config.toml
d_mlp = 256
attn_scale = 0.177
parallel_block = false
lr = 0.00271
dataset = "wikipedia_en"
Each number is 500 + 25 x the weight over its row's rms, rounded and kept within 0 to 999. Layers, rows and columns count from 0. Numbers have three digits each. The size before them is the row's rms in percent of the matrix's.

# q: layer 16 attention query, 96x96, rms 0.0987, rows 0-13, columns 0-95
# k: layer 16 attention key, 96x96, rms 0.0968, rows 0-13, columns 0-95
q0 103:478521489531528508501471500570521530524496505522497486462541494512473485486514465521518463511485563500547483503485540463477532494543509474455489519503492477508542504469553481460517484511512482509523454511483499524524515542468472486505497496514512495497494498511530486533500527482462476521
k0 107:508518504483476526510470532515524556495528456476485555518497482524487494492500494509483500496493506533508537537494532492568500490474537573482533480540556464484487518519490483500485480517500488506498486533470530491525529511505489473485497557484460515506499495500470480489548495474487511504
q1 116:500474502527551492464452507540491471539535507483473489474479513474496534490517501502504489486502550475504501518493503545489513510525458481467504461509507441563517457521505483468495482498497481511542471530461499506503502522489525511512480506499551492496555518481473483481495464517463514499
k1 101:532450492552522500538489527466500515491535500547520464504470486442472488501532501492499471462497503486505487489526467520505520507520533469513517524546521471476507506500521489477442476513528488456515466528489514474490490496477489523485483560494505472499477525497482446540515517498516514515
q2 090:505546501472469513489526448502523530461484455490537490496532510534521449526506495502515490514494473536513464476489516465490492505501507531520532529517474510484502529456488524526507529542518542464467558476533493518492499530516477480495487488513480488503470477504508523550481532489512460523
k2 071:487497494449513494467529527494519503547501502505502563496546521501499508485453510534445531460514443518479533525496498485540462497475527535520496490500524487469478542505485496521514475474495505523494509459470532482476512517489487480521532528487453497501510473512523525525500482448479517495
q3 108:473504495510533519512456504560499506514515462506467464507523487509474478461531506526504476524493521504529490504460513496505551531518507488480521529527480456512551494481529477486490477514518524512515471545489519518498472512455477502539489463509545499516497524515494436538490486510447513490
k3 110:542468499536525484515486518506509471496526506504506500494506544499465491489540493501464484472451492464526494500514497498522517508497515496534501461552511469485451525484534505440445500539540494455506447520476496517512473501495470515503509533485490506531513502469486430499500511491502534495
q4 100:523494503500446504503525482446499493483489537482520534481495482512503536552488479475481511447510495495494503509550482473492429476475507524501478484501523535499469489519480508505522522481489462501505524483496491484546495501539532509479532528460475506495517473482525541466507501482576514503
k4 098:445487500463481470466522482484495526511500491482486520490496465503542490510454487516481548492524470539487522496465479510496459489480500524496503512452491547495528481495444526536554497480490501557479549466535511480489519507467503491491521506481466493469494502517515557501504497495472507487
q5 106:500524481462484514481536427516547503508515477498524485525524507495514456501523507524522488528470495505510474493449537502489518491503510529510523512499457480501498478448500490503475544547547551480468538513512500526443508509511467476502498492500502542477505493497478513517457506496483451496
k5 102:507526463520509500481486537510504487529523529527519504488527514493490516510484531518460497498476473458502489527507485495460504512448497508542527470544516493497428563481551520485484466521497496488500486488496516516505490492502453560482543519503458498511546518502516467495514507502512546483
q6 104:520483531511483499498545527461496505498515519503523541490511498500532520523487495474486518469536492512514485500567450473504444495484507505485460456509544537505480542516472501483543498489480478486489509470489499480564519513507539505492504515451491497488479462503529528456508469503539511479
k6 087:440495500439466470457509463479502510504482529492495522504489493524509487502450527525471541496517479536488515507488503496499475506470493490502509491476490524491515468489444491504555508474505527576492533458541519480496514474470490490496490509474488524500517498504535563514504519513493506466
q7 101:483526494471473483497530433526535507491509473503526480506502474477520444454504497524531466525469495530513487472464527487493485494496497505518509508503455481512514503466518474505493529536515545459474525528478528499439520500493459460513462501528516525480482522511457475515456500501479509501
k7 106:536503486520522546505500513467459449518553509495511479499554511468490541504527511460441463516492538473508464481501476494483475499502503537510499477494520454499455538548509504514474503541458499458482477497456494487487506501514477526513492510516500493503508479520476476475500505528498520542
q8 109:531474508513504498489490525459479496506498530483487536488488515523506551536471495464465527459537497496484514536556484510493448470498512507458478475476528542501499514538502525504516481470477457517502505475508495459524494505533547525476514519467497504535501489505551519461512508488548528503
k8 083:429513483444467469480511478475508530499497500484487522504477497520518506520442529538490526490521485535481509505502501500497493509487510514499481498483487536498477489509466519499525488445509520550474578449548503482494511476484495496483498498482468504496482497529526570499499502497498517462
q9 089:488491521468520487463548532510486521516476493518537501497494494493521491494491511509540468514496506529527532445504503511513525481492477484519499498502441524515508488460487540453491542517503510486507507466531496535454553495512431457504495535527465561521491499485474466490490502504499516494
k9 119:515472517501527525563486465521508521518519491533501532518494488481478523488515509460506460478507520470469515526483522460558517523481519511502495512557521481512446479510512498468483456471515474470484509478452502537462489536457509534480498491499510488533473472482529487490488481476534488510
q10 105:473551506492487494515471466543538522488467496559505513539486482503474467474520511532519459532478507479500534477434508498545531507493489512492525495493476476495512488493522452490509513515525562492504518547486536522472485500514492485518538485536501484449510482510459493517506493491496530504
k10 075:549524501462490532511464559524533472527506487515519473497482516505475515508523547524522513478480482464538450473513500485517546538462487481496493502528543507517485489493505487485474510513488490485547460546514493517516478512521510468471517481535505490482496527471526490509465498558536499483
q11 101:514494499530486497535486527468481491513501488489470537508497483521491513521500480475455505460526486473457512525526477491525480470498525502471493475490548537472505504569508488514524482471469495517527504470521503460514487503518564533477535508476462482498537493480547535464536519494527497533
k11 113:450539495461445473467520481462526530511466503487500519501482505527520473528473527536479524485510499535492505503459513492498491540469512495501503500494513546510510502456458496481530481474505500548472550473541511455498505458490503474494494477471511494475526503508520555519494521514502527462
q12 101:470541491464498502474488478539517497500487486502523477473492504497510442485515507536547482524466515495523478475462526502485515515503494509529515516510443466540523442439521502469479520518526513498524481542489508507468516508500461461520494524539510517504523530511461471528493472484462483502
k12 078:550489466519522540534496521510495484509497499526533463514525488492470507499542482473516467487481514458528466477544457534487495499529493483498490509510515472487494532499544487480467506513493496446544440519460490537513483524493477489506524494522464504488507500477508446493502477513537521548
q13 100:525491514486484492488468538503511450505512495466479502513483472528513468520529502519472518499510503447479512534486506491485484478524504501526531437516524505491499475506533488496534480475479540516543518513513458445529499498489510528450553511504491468498544514506515534539523482507491536557
k13 127:493511448486425479491523466498508501521488514514530494490474460502509506534488508539464517520485525502478499489477510552489454493526508467515515526507478540476475457489506540487509500483502468574511519496522482467522501460494505464514524489474508466468549508519486520479514520512517526482